Weights of a small transformer language model.
Training: a variant of Adam for these matrices, 440M tokens.
Each number is 200 + 40 x the weight over its row's rms, rounded and kept within 0 to 999. Layers, rows and columns count from 0. The size before them is the row's rms in percent of the matrix's.

# up: layer 2 MLP up, 1216x448, rms 0.035, rows 188-198, columns 224-447
# down: layer 2 MLP down (transposed), 1216x448, rms 0.0339, rows 188-197, columns 224-447
# gate: layer 2 MLP gate, 1216x448, rms 0.0359, rows 189-198, columns 224-447
up188,133,202,233,174,208,227,308,175,175,197,188,148,183,148,179,203,209,200,189,198,154,182,248,226,194,217,159,198,187,184,261,234,221,124,110,220,234,249,210,146,211,252,119,145,178,191,250,248,250,240,131,218,120,184,201,212,126,209,150,199,201,114,169,259,242,187,192,233,185,207,206,240,149,105,261,199,146,122,184,252,134,226,106,248,161,179,186,148,245,234,217,306,200,179,213,207,245,147,196,174,203,251,214,219,191,181,194,165,181,186,164,273,192,232,127,235,192,178,146,236,222,167,206,217,170,224,112,241,179,217,238,207,255,267,192,138,246,198,200,177,210,198,194,280,259,190,226,243,202,161,224,178,168,202,182,260,250,219,204,242,219,182,252,274,257,280,162,182,162,261,255,235,202,238,193,206,166,174,135,260,150,233,235,177,161,226,171,237,230,172,245,232,251,200,155,186,193,131,204,172,203,169,161,205,190,174,223,212,158,213,239,213,178,224,204,204,181,184,236,263,166,114,206,193,221
down188,115,167,234,231,250,234,276,210,192,165,214,184,175,222,153,215,228,174,258,175,207,157,237,179,227,266,219,169,218,188,244,177,202,95,104,223,215,262,188,174,193,208,9,126,223,226,199,187,197,192,217,192,151,210,254,182,190,205,194,220,195,224,154,205,191,224,146,306,152,232,171,129,167,139,186,195,146,205,193,218,184,159,144,246,195,187,198,173,239,250,225,201,229,171,196,244,233,188,207,156,207,246,212,214,175,245,173,170,142,178,141,271,240,208,174,236,219,172,194,179,210,156,257,185,218,223,151,227,176,258,188,238,209,247,196,188,231,184,201,180,223,219,219,296,246,204,238,175,182,180,154,163,193,228,156,170,313,104,225,200,219,177,205,215,242,236,187,124,232,212,278,165,165,184,218,152,171,116,189,257,133,212,226,200,137,251,200,280,201,223,235,215,315,229,172,175,174,131,200,146,221,178,182,175,214,218,172,250,205,203,253,235,162,253,198,186,144,223,193,272,137,195,171,187,224
gate189,105,186,152,212,169,186,144,258,213,219,251,182,199,198,249,164,181,223,243,213,266,169,132,184,257,247,205,255,166,259,99,212,241,243,237,145,167,225,202,207,202,151,250,187,180,189,83,207,146,154,222,191,319,220,214,237,199,166,236,226,164,182,211,184,204,159,221,116,190,181,183,138,269,185,208,213,226,271,178,177,228,186,253,126,194,190,168,196,150,189,272,160,215,183,268,194,135,238,153,235,239,112,212,155,197,221,178,259,225,184,206,121,224,240,242,140,171,241,216,188,210,254,203,273,183,225,221,240,182,157,155,227,167,175,172,206,209,147,221,169,124,141,200,129,193,180,178,194,226,236,258,120,228,180,167,175,158,218,188,221,155,251,193,189,200,177,231,189,219,195,155,276,204,171,163,209,219,236,279,210,252,163,169,195,299,191,168,188,253,240,193,183,142,247,233,193,171,298,246,147,181,198,195,174,114,199,139,252,259,231,147,112,261,195,196,146,256,272,235,177,261,193,204,211,273
up189,105,208,134,226,170,198,139,195,227,162,164,212,192,281,228,190,222,305,251,190,266,226,166,134,214,216,241,205,220,212,219,213,197,241,167,197,197,256,153,231,172,125,185,246,191,242,162,223,218,203,196,191,279,174,222,176,131,152,244,206,164,273,157,206,174,145,164,106,177,176,182,123,248,196,272,213,189,269,150,187,241,173,241,156,171,240,173,154,138,154,245,141,196,190,228,129,162,215,154,199,183,151,212,168,118,175,203,243,202,248,235,221,148,218,238,135,180,274,135,208,211,223,253,232,176,220,215,206,170,171,126,246,119,229,167,182,209,126,177,185,170,121,192,165,157,202,229,121,206,226,213,122,225,214,160,188,202,183,239,154,166,200,186,198,219,231,218,229,253,116,185,180,203,187,127,208,195,182,271,180,234,113,192,217,271,164,244,282,186,167,158,246,193,187,232,211,192,234,226,225,205,158,143,164,123,203,147,217,199,189,167,130,240,212,184,237,166,314,213,225,237,263,188,219,273
down189,104,224,239,192,214,240,256,154,191,189,194,175,213,254,159,259,229,202,210,173,157,184,251,215,196,175,214,128,218,219,226,163,185,102,188,262,218,240,173,199,134,201,145,188,211,211,270,213,193,130,173,178,98,141,180,141,159,243,251,231,222,280,138,174,181,228,150,249,158,199,213,191,167,173,237,227,141,234,228,209,149,208,132,207,173,186,196,122,227,290,137,194,195,151,172,201,197,160,226,158,137,243,188,219,188,177,203,156,115,226,162,288,211,131,188,243,220,154,152,145,209,174,210,138,236,190,207,196,213,183,186,179,177,175,185,228,210,254,229,256,257,247,167,260,260,196,271,125,230,174,175,232,205,160,167,153,266,234,165,196,215,148,210,211,193,218,172,202,177,168,259,144,213,205,191,191,219,158,115,197,164,227,221,210,153,244,228,233,127,222,235,230,293,205,164,167,181,181,178,269,216,223,210,240,233,221,176,182,181,171,293,278,164,206,151,210,169,185,217,252,162,194,214,168,190
gate190,057,148,216,263,178,236,207,144,183,167,214,209,221,299,212,227,232,270,221,237,202,160,233,242,208,118,214,272,219,227,280,229,239,200,218,173,232,228,140,202,212,267,215,152,238,168,174,165,160,172,235,168,164,181,175,228,208,256,181,225,196,195,129,242,201,173,277,232,206,244,171,100,262,228,115,214,232,205,259,175,239,222,175,196,214,202,198,178,263,100,155,169,196,246,208,84,244,187,174,253,207,160,155,179,178,167,233,145,212,237,132,219,140,263,227,211,186,230,279,273,171,144,155,200,221,275,138,199,210,277,159,201,120,176,157,143,164,166,270,213,266,182,205,142,181,215,237,199,246,157,221,208,175,193,166,185,218,203,259,193,257,243,172,364,241,152,152,139,233,162,262,147,186,176,183,170,257,271,214,194,182,202,158,88,172,209,227,173,188,130,259,193,189,210,201,218,175,139,251,156,199,218,142,162,186,233,173,149,273,254,230,187,255,200,255,190,243,210,169,150,259,189,218,258,149
up190,057,236,106,185,219,234,215,161,263,128,209,192,197,171,186,213,233,202,246,200,185,143,263,227,165,279,242,152,199,200,349,223,111,225,171,187,211,163,190,275,259,271,160,198,287,204,153,239,189,208,227,239,234,236,210,179,190,212,254,251,248,160,171,284,193,105,142,225,182,195,188,181,172,193,203,148,232,156,200,182,267,220,158,210,190,226,233,196,243,174,221,255,188,238,234,180,173,214,199,219,117,227,280,238,245,199,250,253,161,240,165,251,204,150,202,234,220,225,200,161,142,266,253,221,273,190,267,199,244,253,217,217,255,155,230,256,216,232,166,216,203,183,171,178,174,212,161,251,208,206,134,241,241,190,192,174,194,172,167,222,264,260,170,195,184,230,183,244,166,231,162,239,167,206,215,273,228,294,185,187,231,181,220,199,196,212,239,179,232,202,242,262,147,219,187,241,187,258,164,258,201,243,212,165,222,189,258,189,216,218,251,236,206,212,232,199,235,208,239,204,201,222,329,189,205
down190,060,183,206,181,132,239,167,135,227,168,169,98,258,164,219,186,183,228,157,231,243,223,118,270,248,224,169,201,312,133,233,175,196,211,248,204,214,259,211,183,253,226,198,169,224,194,222,199,215,145,221,243,153,165,180,150,181,206,213,179,204,194,204,267,206,138,221,227,189,220,174,223,191,190,237,164,183,258,119,149,197,179,165,188,163,202,164,237,144,206,184,198,217,232,212,162,155,237,179,144,200,244,252,217,157,199,282,239,163,231,283,125,204,198,151,208,228,140,157,214,203,209,116,182,235,287,152,176,171,219,147,218,138,124,204,191,241,182,180,218,156,201,135,167,178,168,275,174,256,193,253,256,200,181,204,122,105,289,226,234,181,192,164,229,173,178,156,145,194,207,154,169,133,114,208,226,136,190,240,228,219,247,139,174,201,144,179,109,168,189,193,197,225,255,204,161,276,185,159,197,264,199,226,165,192,207,234,163,186,196,238,140,231,177,257,212,263,219,210,67,223,189,225,169,238
gate191,092,164,159,155,179,207,195,170,255,176,134,194,226,219,169,148,202,176,224,193,237,132,194,178,204,204,239,254,185,226,201,256,188,315,210,236,137,200,138,164,243,158,177,192,187,199,147,193,163,146,285,211,191,170,225,182,212,190,242,184,72,180,211,219,214,223,172,181,242,203,163,208,98,190,74,246,160,172,247,234,203,198,184,225,180,291,244,206,153,254,181,107,283,234,191,200,161,261,179,185,306,184,228,149,177,176,235,227,144,240,133,239,178,224,159,184,252,214,195,185,190,181,137,237,191,117,188,242,114,172,240,224,177,237,195,148,232,148,267,122,227,200,164,202,193,193,200,197,211,299,193,211,257,159,157,182,209,228,231,170,185,252,242,210,242,144,166,171,215,182,213,239,152,162,201,270,239,214,211,207,101,193,223,219,197,168,230,237,164,241,176,161,189,191,199,161,176,175,161,115,173,174,219,190,223,199,252,145,152,237,229,155,170,179,185,228,254,150,217,240,225,150,182,223,207
up191,094,231,214,176,196,221,226,258,142,225,175,193,164,218,221,226,250,181,108,192,227,169,206,215,188,212,199,202,214,129,144,166,243,148,258,206,238,224,177,164,165,210,227,172,225,214,184,160,250,214,196,168,213,224,176,172,194,181,192,188,234,165,263,205,182,247,166,277,283,200,183,161,143,147,181,156,243,265,149,193,255,138,210,160,130,178,171,146,179,160,234,194,149,209,199,173,236,242,179,173,232,176,174,252,225,213,174,227,220,147,136,215,223,146,262,252,205,214,145,266,215,226,221,129,213,118,199,133,182,172,173,207,224,134,110,281,236,181,195,202,225,175,180,132,233,174,210,251,182,186,138,250,216,231,249,210,213,229,243,145,258,215,238,212,202,224,230,210,184,228,178,169,183,209,165,198,155,173,195,164,252,191,203,171,198,158,98,211,230,242,178,208,198,163,228,200,188,176,231,159,216,163,163,125,218,206,145,234,169,135,155,270,211,121,184,219,181,188,263,235,206,196,161,127,240
down191,095,226,266,202,187,199,231,212,123,270,243,243,200,216,179,270,220,212,159,162,182,248,239,245,194,189,131,126,189,147,209,132,281,112,211,245,277,245,226,258,181,279,342,231,192,171,235,204,225,179,149,195,225,177,190,231,192,112,177,183,266,170,242,202,191,189,206,193,137,181,188,195,226,163,257,161,171,205,157,164,234,138,210,186,207,129,127,114,220,162,241,227,173,205,179,184,219,193,187,197,167,219,189,247,225,176,120,167,278,212,202,199,209,199,235,246,134,206,211,207,211,189,209,204,169,204,186,136,319,214,124,175,209,129,126,257,222,266,145,268,148,194,197,173,179,143,133,148,153,177,187,190,202,188,191,260,236,296,220,241,274,156,207,159,161,260,224,227,190,132,197,163,244,176,265,165,235,139,198,156,284,181,194,140,176,168,199,126,226,169,203,239,177,174,209,162,264,184,186,236,220,192,97,177,190,209,206,236,291,196,156,275,230,264,180,191,191,172,188,154,232,171,245,205,237
gate192,080,248,173,194,191,251,185,184,166,171,149,282,176,157,177,245,225,224,184,155,213,221,217,231,234,141,237,137,218,117,228,157,155,168,138,226,303,165,181,246,120,181,120,210,201,205,189,226,216,225,174,282,168,141,197,196,145,229,222,165,161,267,214,219,219,218,219,205,206,164,203,193,176,152,177,158,209,256,217,227,180,190,304,183,182,247,142,217,204,206,236,250,201,267,207,215,183,107,206,224,173,240,181,239,232,125,219,253,186,247,185,208,256,196,239,234,163,274,208,185,248,256,234,151,204,225,204,227,163,190,221,234,180,235,212,225,254,233,141,193,216,162,224,189,166,228,198,227,152,141,28,187,217,255,195,174,232,154,250,213,217,219,192,183,196,195,144,167,113,167,219,125,252,226,165,176,102,241,214,187,279,176,258,199,137,201,242,239,236,139,268,188,180,211,140,278,176,249,156,189,198,234,130,194,205,194,188,177,207,195,166,236,187,289,165,240,124,200,177,234,97,165,193,214,143
up192,092,151,197,199,187,213,201,229,276,246,201,248,72,225,211,173,230,201,258,188,245,186,210,157,169,204,143,248,141,230,133,220,205,177,269,178,297,198,259,268,230,184,216,142,198,167,257,123,267,236,205,156,226,246,259,158,224,166,185,243,189,235,156,199,125,197,203,210,182,208,190,195,204,172,270,219,189,210,248,233,187,206,217,174,221,179,127,202,271,136,184,194,272,180,185,181,189,204,235,229,225,175,190,233,199,229,142,253,227,240,274,192,196,193,178,215,194,116,209,214,161,162,124,209,163,187,206,223,203,194,238,178,105,197,203,257,116,137,197,241,146,269,203,233,211,154,210,245,158,201,221,204,277,231,180,183,291,196,214,252,218,198,213,153,175,164,207,263,146,252,136,223,209,175,198,204,273,154,246,251,166,265,216,184,202,152,142,202,177,224,216,207,150,207,220,228,185,212,221,148,243,166,196,138,180,117,129,152,202,134,134,174,161,213,152,236,238,233,255,256,254,170,205,221,200
down192,086,277,248,212,212,167,191,227,216,204,191,157,270,173,182,164,218,121,174,176,172,245,186,139,240,178,281,146,228,240,263,205,188,251,166,205,134,210,198,198,156,131,341,181,213,251,266,211,186,191,212,151,224,280,254,258,275,190,173,179,341,228,187,244,222,150,195,172,174,183,147,230,211,128,240,187,190,204,154,174,220,239,224,80,274,191,237,245,196,206,182,197,136,245,174,252,182,204,202,151,126,167,218,212,202,96,243,211,193,210,213,231,217,208,248,202,237,249,150,280,237,237,183,164,282,237,166,161,158,152,155,210,246,158,212,170,226,297,197,186,149,160,189,227,206,193,174,221,233,231,223,181,218,210,151,198,149,434,161,191,238,212,181,258,204,226,207,181,192,160,214,201,218,195,214,203,127,210,132,217,195,138,206,257,202,244,223,155,192,189,202,211,121,220,226,145,183,203,211,166,244,238,202,189,183,200,211,240,157,215,212,166,173,192,216,204,196,187,240,188,290,255,161,219,230
gate193,142,138,203,249,111,244,242,114,185,146,197,162,234,227,191,142,231,221,176,171,170,201,192,222,205,168,217,151,224,213,202,227,176,242,132,239,187,254,180,223,202,253,181,212,277,235,178,189,231,270,195,234,169,267,192,223,184,185,189,95,211,167,251,192,289,243,235,198,241,225,228,220,226,204,136,170,275,162,229,168,195,239,193,230,217,228,247,122,237,135,195,197,179,274,193,283,182,256,249,220,201,227,131,261,173,262,272,234,131,187,167,209,197,248,179,214,241,278,187,154,183,188,168,210,139,185,174,293,108,183,214,222,255,202,231,205,227,196,208,219,137,155,244,148,126,293,165,136,244,197,108,223,212,174,196,262,217,217,194,191,247,256,165,166,211,221,205,233,176,155,235,139,141,204,234,238,186,207,227,233,249,205,204,226,158,312,270,191,142,156,248,173,147,146,185,190,220,152,113,228,179,146,223,197,240,263,211,140,202,250,175,165,195,171,192,194,142,233,140,213,245,223,236,122,254
up193,137,252,199,170,274,188,170,246,203,207,196,200,233,168,186,289,138,176,212,159,224,211,204,195,217,257,215,209,174,178,238,183,219,123,235,148,226,155,176,211,200,99,196,198,168,174,209,191,191,99,196,137,208,159,229,185,232,209,251,282,172,215,160,180,116,185,204,218,135,203,203,190,225,153,249,234,133,224,215,200,161,165,191,153,235,187,153,254,168,277,254,213,241,127,180,145,248,136,156,181,201,187,247,153,213,139,119,200,237,246,216,209,201,128,213,188,155,125,219,229,194,189,236,162,286,208,192,97,304,179,201,219,201,165,153,199,181,240,159,177,250,249,172,239,231,109,246,267,170,171,248,196,206,195,200,140,213,171,215,226,189,166,256,233,221,209,144,130,193,214,161,241,268,186,157,115,236,205,157,193,178,142,182,216,224,150,147,215,237,216,144,182,256,264,195,180,132,228,273,185,252,227,190,193,142,172,134,208,159,141,199,213,219,258,256,202,254,149,199,199,130,214,170,258,136
down193,122,249,182,191,248,232,183,249,268,180,208,211,191,178,219,209,175,217,263,195,207,185,176,149,241,268,163,217,179,203,224,205,203,133,236,186,246,149,134,168,187,136,300,145,211,159,182,144,159,127,210,126,236,170,275,192,284,248,206,253,165,273,239,213,139,210,158,163,183,182,173,226,205,143,208,244,130,212,209,235,185,163,175,164,216,196,202,302,179,286,164,236,216,150,182,188,205,207,170,190,199,183,204,163,172,239,105,176,227,181,236,217,202,184,191,162,160,127,225,213,226,235,212,170,249,181,205,123,248,196,208,175,188,190,201,203,179,234,239,221,212,249,216,219,317,74,166,191,170,229,259,215,235,148,193,115,228,387,160,201,219,221,268,172,215,154,220,136,224,231,165,190,268,231,189,166,214,196,132,151,186,200,183,157,265,154,198,140,258,157,195,204,239,202,183,215,195,217,273,243,232,242,215,156,140,200,168,264,185,203,245,237,146,174,170,239,237,126,260,205,185,178,163,282,195
gate194,114,222,171,214,261,166,202,178,250,237,276,129,195,184,199,266,171,188,186,223,252,246,177,175,220,133,177,327,180,219,198,246,152,274,224,215,196,237,192,187,237,207,227,272,209,131,270,156,201,220,214,164,217,201,187,269,217,259,224,163,177,173,219,214,219,188,174,232,282,173,122,234,120,130,150,175,256,192,140,195,178,144,95,158,223,190,238,225,211,222,176,208,301,254,190,128,194,245,164,239,215,239,155,205,197,209,218,234,205,243,243,203,180,252,216,193,148,227,214,224,146,213,142,182,186,205,176,195,234,201,173,171,215,231,241,182,190,260,159,221,161,172,165,114,233,146,242,168,220,173,187,237,220,246,241,175,195,170,101,173,180,268,217,183,235,131,209,262,192,232,291,225,158,222,159,230,162,206,207,246,229,130,213,166,216,210,173,194,253,228,198,146,150,184,142,223,190,273,168,201,260,203,221,218,218,238,227,213,120,164,165,165,300,206,167,157,257,158,198,175,137,253,162,221,210
up194,119,193,229,226,136,201,215,259,135,179,177,250,205,237,203,107,212,218,235,220,174,149,203,213,234,193,186,121,185,179,197,144,299,166,194,162,175,192,247,185,122,203,178,116,165,256,157,247,180,166,224,193,209,218,209,166,159,165,152,256,231,202,191,193,157,219,226,161,152,240,279,196,262,276,243,210,144,209,253,217,225,290,319,286,177,211,160,188,131,151,197,190,178,158,188,258,220,191,247,158,210,191,210,224,200,194,168,182,201,169,217,196,225,137,159,219,296,138,206,173,225,182,273,228,191,169,192,187,166,169,226,217,223,200,235,164,180,125,199,188,218,244,215,276,182,273,153,264,196,274,216,132,185,178,162,240,182,219,209,227,216,179,172,198,205,264,176,209,224,163,149,215,228,238,230,124,218,168,156,149,158,266,198,208,194,199,242,178,159,217,194,262,227,212,292,165,237,195,251,189,135,174,208,178,203,186,199,192,291,284,271,222,113,153,176,213,157,265,242,252,271,164,217,175,206
down194,111,202,212,209,131,141,255,236,197,198,192,279,217,254,165,50,198,233,240,245,189,122,184,227,167,226,184,145,134,191,196,143,215,212,195,201,172,171,241,171,142,211,223,126,191,208,195,240,160,142,226,151,196,198,206,144,175,193,165,245,222,204,194,240,235,228,187,162,171,239,278,165,264,209,207,187,130,218,220,236,265,247,266,234,174,214,200,175,165,186,243,164,181,178,224,250,158,227,184,154,182,188,189,258,212,168,155,194,204,172,195,158,241,163,173,210,292,223,206,185,249,211,233,202,231,208,224,131,143,199,225,198,267,195,215,161,185,166,193,152,188,225,221,229,224,205,144,257,222,245,229,209,225,149,103,211,159,325,165,230,177,210,180,214,248,176,261,193,221,232,75,194,165,205,239,159,249,201,168,168,163,257,228,251,178,153,199,46,217,233,178,214,229,201,225,180,228,224,256,198,128,182,215,223,235,231,182,211,308,280,247,176,179,140,207,217,124,228,251,243,284,197,169,191,190
gate195,117,211,242,267,225,180,260,274,175,217,206,215,218,162,286,162,223,181,235,167,242,199,214,136,178,257,166,193,237,186,194,160,223,178,236,192,204,185,217,94,131,199,200,193,230,188,201,159,183,133,183,217,196,168,188,151,176,221,160,202,206,158,181,176,109,197,222,172,225,227,191,177,238,123,213,196,216,201,135,211,178,224,192,183,148,226,171,179,262,156,169,199,231,237,156,205,180,224,230,247,252,114,162,200,193,167,114,188,148,208,212,226,143,165,193,238,132,236,245,240,211,159,246,204,159,244,188,168,233,152,208,200,176,181,171,232,213,118,190,171,194,189,241,197,181,174,190,251,170,150,163,181,131,171,217,197,201,262,227,220,181,261,250,185,231,208,201,157,224,209,289,199,285,229,145,142,189,201,147,223,232,248,235,145,146,182,166,214,116,191,225,212,186,194,212,210,196,169,243,210,180,195,205,201,203,201,195,118,192,259,228,265,210,204,221,213,196,255,310,147,142,239,171,148,188
up195,115,184,165,190,216,133,217,127,202,256,199,131,211,129,223,164,145,241,192,268,170,167,162,230,184,164,243,278,198,228,202,212,180,148,190,165,165,187,196,244,225,264,261,204,154,150,207,144,145,205,258,229,246,224,162,270,257,196,233,152,181,235,207,209,232,176,240,231,255,203,222,118,175,176,173,204,256,170,249,166,180,164,212,246,253,156,185,267,184,209,262,201,211,226,227,187,238,181,128,191,207,242,208,301,194,213,226,233,228,204,190,140,229,199,204,251,195,201,163,191,198,174,176,206,164,226,170,179,229,162,162,200,205,232,199,161,175,206,286,186,233,183,157,194,255,169,229,149,254,240,185,211,215,197,107,267,192,218,158,250,177,214,156,236,252,157,256,211,198,227,181,245,227,231,228,179,254,211,126,250,159,228,201,148,194,235,177,100,221,253,130,194,221,267,323,254,229,210,177,236,188,194,284,171,167,230,229,205,193,260,240,144,154,113,265,187,241,173,142,182,265,149,234,230,233
down195,110,233,203,206,229,203,237,282,191,243,192,168,187,245,198,177,212,201,213,170,132,145,159,170,222,253,128,125,166,203,216,150,190,191,180,140,251,193,241,137,115,203,95,187,203,230,174,182,253,190,188,207,229,199,176,186,224,290,195,201,161,187,191,172,182,253,219,253,183,258,208,201,242,168,198,167,192,141,171,172,212,145,209,192,130,194,192,104,225,205,151,137,174,196,161,207,193,196,157,235,196,139,178,148,209,185,65,143,138,242,178,237,209,219,237,245,230,228,161,188,266,155,246,162,164,259,129,185,192,227,270,143,252,196,191,175,161,76,153,170,188,207,319,215,218,225,243,289,177,158,228,143,205,206,166,225,239,181,158,174,190,179,211,252,271,202,269,159,261,107,248,225,255,186,139,198,109,195,179,162,133,211,229,244,190,216,197,152,163,158,198,185,168,137,196,204,157,187,151,185,114,228,154,198,230,186,169,239,173,196,243,260,241,221,211,205,225,243,219,161,177,220,216,178,170
gate196,118,237,101,184,138,192,216,158,198,153,170,155,167,304,224,252,178,142,188,164,168,228,183,183,149,132,218,286,130,192,247,176,224,207,143,164,108,155,215,201,152,218,136,218,184,133,80,218,235,177,210,157,165,166,188,192,222,195,191,177,167,214,190,135,181,191,187,177,230,216,224,173,137,204,192,180,242,148,252,238,227,166,207,147,201,163,223,184,235,201,204,230,222,160,202,206,170,130,215,202,241,132,193,207,166,197,211,200,201,230,275,174,297,127,180,202,240,163,234,303,175,235,152,175,181,214,145,185,179,274,164,209,192,248,237,190,176,237,212,193,132,244,242,195,227,188,188,148,202,176,225,214,239,182,203,259,237,242,156,190,184,237,132,192,253,236,180,195,157,197,249,225,220,194,227,194,244,221,175,230,209,176,192,210,226,284,99,174,216,173,161,134,186,169,184,168,210,219,177,206,139,123,249,191,216,281,227,232,221,229,270,187,102,173,154,126,195,153,226,198,229,217,114,160,263
up196,116,246,236,149,183,197,180,160,190,265,189,250,260,141,150,218,199,243,255,112,235,210,151,227,240,289,171,210,183,181,257,180,181,162,149,123,187,180,193,178,212,95,197,202,204,198,204,180,140,206,150,125,208,229,190,207,220,164,186,185,269,203,205,240,214,135,198,200,201,224,164,262,219,229,141,199,219,194,127,183,210,233,213,177,253,265,213,239,180,203,260,205,156,195,275,188,190,238,186,207,244,263,215,252,199,207,185,193,184,94,151,159,196,283,219,243,162,139,226,195,201,186,233,214,204,149,221,167,245,194,190,104,155,188,206,172,199,278,162,183,226,197,170,240,207,177,237,260,180,173,141,155,191,174,162,172,222,184,206,252,205,160,226,174,185,217,209,258,173,215,173,175,231,233,203,235,234,303,173,224,188,224,198,197,229,172,216,239,202,154,243,195,280,239,203,208,148,250,187,185,273,212,161,215,199,182,195,120,213,219,162,195,261,187,228,203,202,234,196,172,146,98,203,238,141
down196,117,224,94,177,189,206,209,191,235,217,194,215,204,241,220,199,226,174,286,164,232,184,182,220,199,256,125,164,187,206,228,219,176,176,220,172,124,208,243,158,243,169,202,195,219,215,203,172,62,118,206,142,195,151,204,202,209,137,210,167,208,216,135,169,182,147,128,150,244,183,215,223,164,225,153,173,288,227,187,216,144,269,170,175,239,244,204,197,167,242,280,202,184,262,236,239,168,259,189,188,298,199,203,218,249,212,88,217,178,80,202,179,189,294,194,150,196,178,198,182,209,176,166,195,218,199,237,177,157,157,164,94,183,201,215,207,143,249,265,198,180,118,211,180,199,110,164,214,227,192,154,180,167,186,192,199,138,253,193,206,266,183,256,176,259,186,201,182,167,164,147,165,207,211,245,188,209,243,217,179,223,234,230,228,211,175,144,195,207,162,136,225,266,233,167,189,162,161,144,139,134,137,172,296,250,224,176,108,203,230,168,239,245,239,193,254,253,232,127,224,170,231,221,173,185
gate197,097,159,190,158,213,197,200,184,222,208,240,147,235,215,191,215,170,221,231,192,180,188,131,201,250,209,209,239,174,250,206,214,177,239,153,217,198,243,191,155,235,277,209,195,156,212,188,183,205,182,179,199,243,190,279,153,264,214,170,223,210,217,227,214,315,214,287,203,232,213,237,237,237,162,166,214,172,264,132,199,194,256,199,278,104,170,148,177,268,190,181,216,165,292,195,205,212,177,197,224,213,269,231,258,250,226,221,147,300,172,208,151,199,208,189,249,311,302,157,170,217,218,202,156,232,199,255,158,204,180,224,203,148,153,224,150,180,221,228,168,171,198,184,94,158,223,185,170,193,177,194,264,197,190,290,222,207,152,234,208,215,218,188,195,270,226,194,248,210,164,204,207,155,227,200,186,182,201,203,199,188,200,194,205,188,220,289,211,219,212,223,228,175,204,220,193,234,160,156,206,200,171,174,204,240,252,212,122,103,149,188,245,171,163,121,176,159,127,166,187,272,152,256,186,227
up197,096,178,241,186,148,288,142,251,159,149,241,242,179,193,228,171,179,209,203,167,214,231,225,244,287,161,142,197,156,183,181,214,145,269,179,113,274,193,194,159,266,114,181,203,274,260,209,261,207,292,188,237,214,229,197,222,203,217,179,189,217,198,163,230,224,214,202,231,148,189,254,186,158,194,112,172,159,269,195,231,166,175,207,261,274,177,196,191,170,177,268,185,145,234,217,249,235,232,184,206,193,227,284,190,153,226,178,282,168,255,161,189,143,191,220,173,247,245,180,213,226,155,152,161,181,130,157,134,185,141,155,158,235,191,178,191,200,257,119,189,175,182,196,153,148,220,196,167,145,218,192,195,210,233,143,201,185,186,195,179,224,244,163,268,190,195,189,258,184,149,219,204,224,233,197,212,189,148,196,244,261,164,275,190,165,215,218,232,155,180,270,189,205,195,207,182,217,236,209,242,226,109,168,246,231,241,201,214,201,251,246,221,172,216,236,172,165,158,213,240,199,207,234,181,155
down197,104,188,233,244,209,188,157,206,157,196,257,209,173,249,180,186,128,176,197,203,247,178,178,269,267,164,126,181,171,206,211,247,201,242,160,197,183,207,283,207,282,201,167,244,239,252,213,235,210,222,206,234,195,237,177,220,219,170,214,245,243,167,179,187,251,209,225,209,188,232,206,165,213,175,158,127,150,218,195,213,237,212,204,216,225,207,158,118,215,83,225,224,194,206,217,252,267,276,151,168,200,233,312,148,228,166,235,229,253,297,175,177,166,202,182,179,229,265,195,201,189,150,199,205,189,177,197,140,237,123,157,194,167,126,180,214,206,161,141,160,189,221,247,136,137,188,207,220,189,209,178,244,172,208,123,282,193,68,109,245,196,229,204,277,197,185,165,226,137,200,200,229,241,227,241,210,179,194,197,221,217,161,277,186,137,229,283,151,165,250,211,198,206,265,217,177,154,194,225,146,184,122,156,197,207,237,214,203,148,208,230,220,145,215,249,128,168,174,201,237,202,135,218,165,179
gate198,080,188,207,216,199,277,166,164,233,150,250,227,200,145,280,202,197,244,223,183,234,234,136,218,306,160,241,306,231,227,246,278,165,151,172,209,256,234,138,175,151,160,190,268,193,256,248,218,209,266,197,253,289,139,166,276,192,153,195,204,173,268,233,145,217,136,179,243,196,236,218,156,183,214,203,243,181,213,153,127,124,186,217,259,261,232,254,241,187,179,170,183,251,177,178,171,238,238,154,219,187,183,235,151,243,227,189,246,175,190,217,163,265,217,239,180,164,199,154,192,198,205,275,226,183,216,245,207,223,146,158,162,240,263,253,195,263,258,263,210,192,172,227,277,209,190,158,216,185,160,268,202,158,139,213,260,201,280,217,196,235,228,161,238,170,174,115,195,183,120,138,215,239,263,175,175,217,258,257,243,226,227,191,230,232,214,209,187,209,188,233,212,167,210,225,218,221,219,155,219,196,188,265,206,177,179,207,241,254,227,224,172,231,256,165,230,188,183,144,184,220,161,300,203,265
up198,088,256,192,215,181,176,190,185,147,218,186,201,228,211,224,188,206,211,209,240,199,272,166,192,209,234,202,192,245,141,251,204,191,166,161,154,185,207,146,238,155,177,219,214,300,218,203,201,145,178,167,218,224,228,241,207,190,181,179,214,191,209,245,172,182,241,254,160,210,210,199,230,162,196,185,204,167,176,244,246,133,236,241,250,194,166,207,238,125,171,212,252,171,215,222,186,243,192,158,167,204,198,210,169,292,151,196,150,131,231,129,184,153,219,233,180,211,205,192,217,144,264,193,196,160,247,182,195,246,238,190,253,257,156,242,240,314,201,222,199,171,244,215,178,251,219,185,245,226,209,193,171,134,196,215,159,251,155,233,206,231,199,191,227,156,196,159,157,266,180,206,184,168,190,215,195,161,132,214,110,180,227,245,204,179,186,215,198,152,173,177,211,188,197,271,158,191,287,123,234,232,262,187,177,192,221,277,160,180,193,182,164,172,230,164,63,153,231,166,228,293,220,176,221,232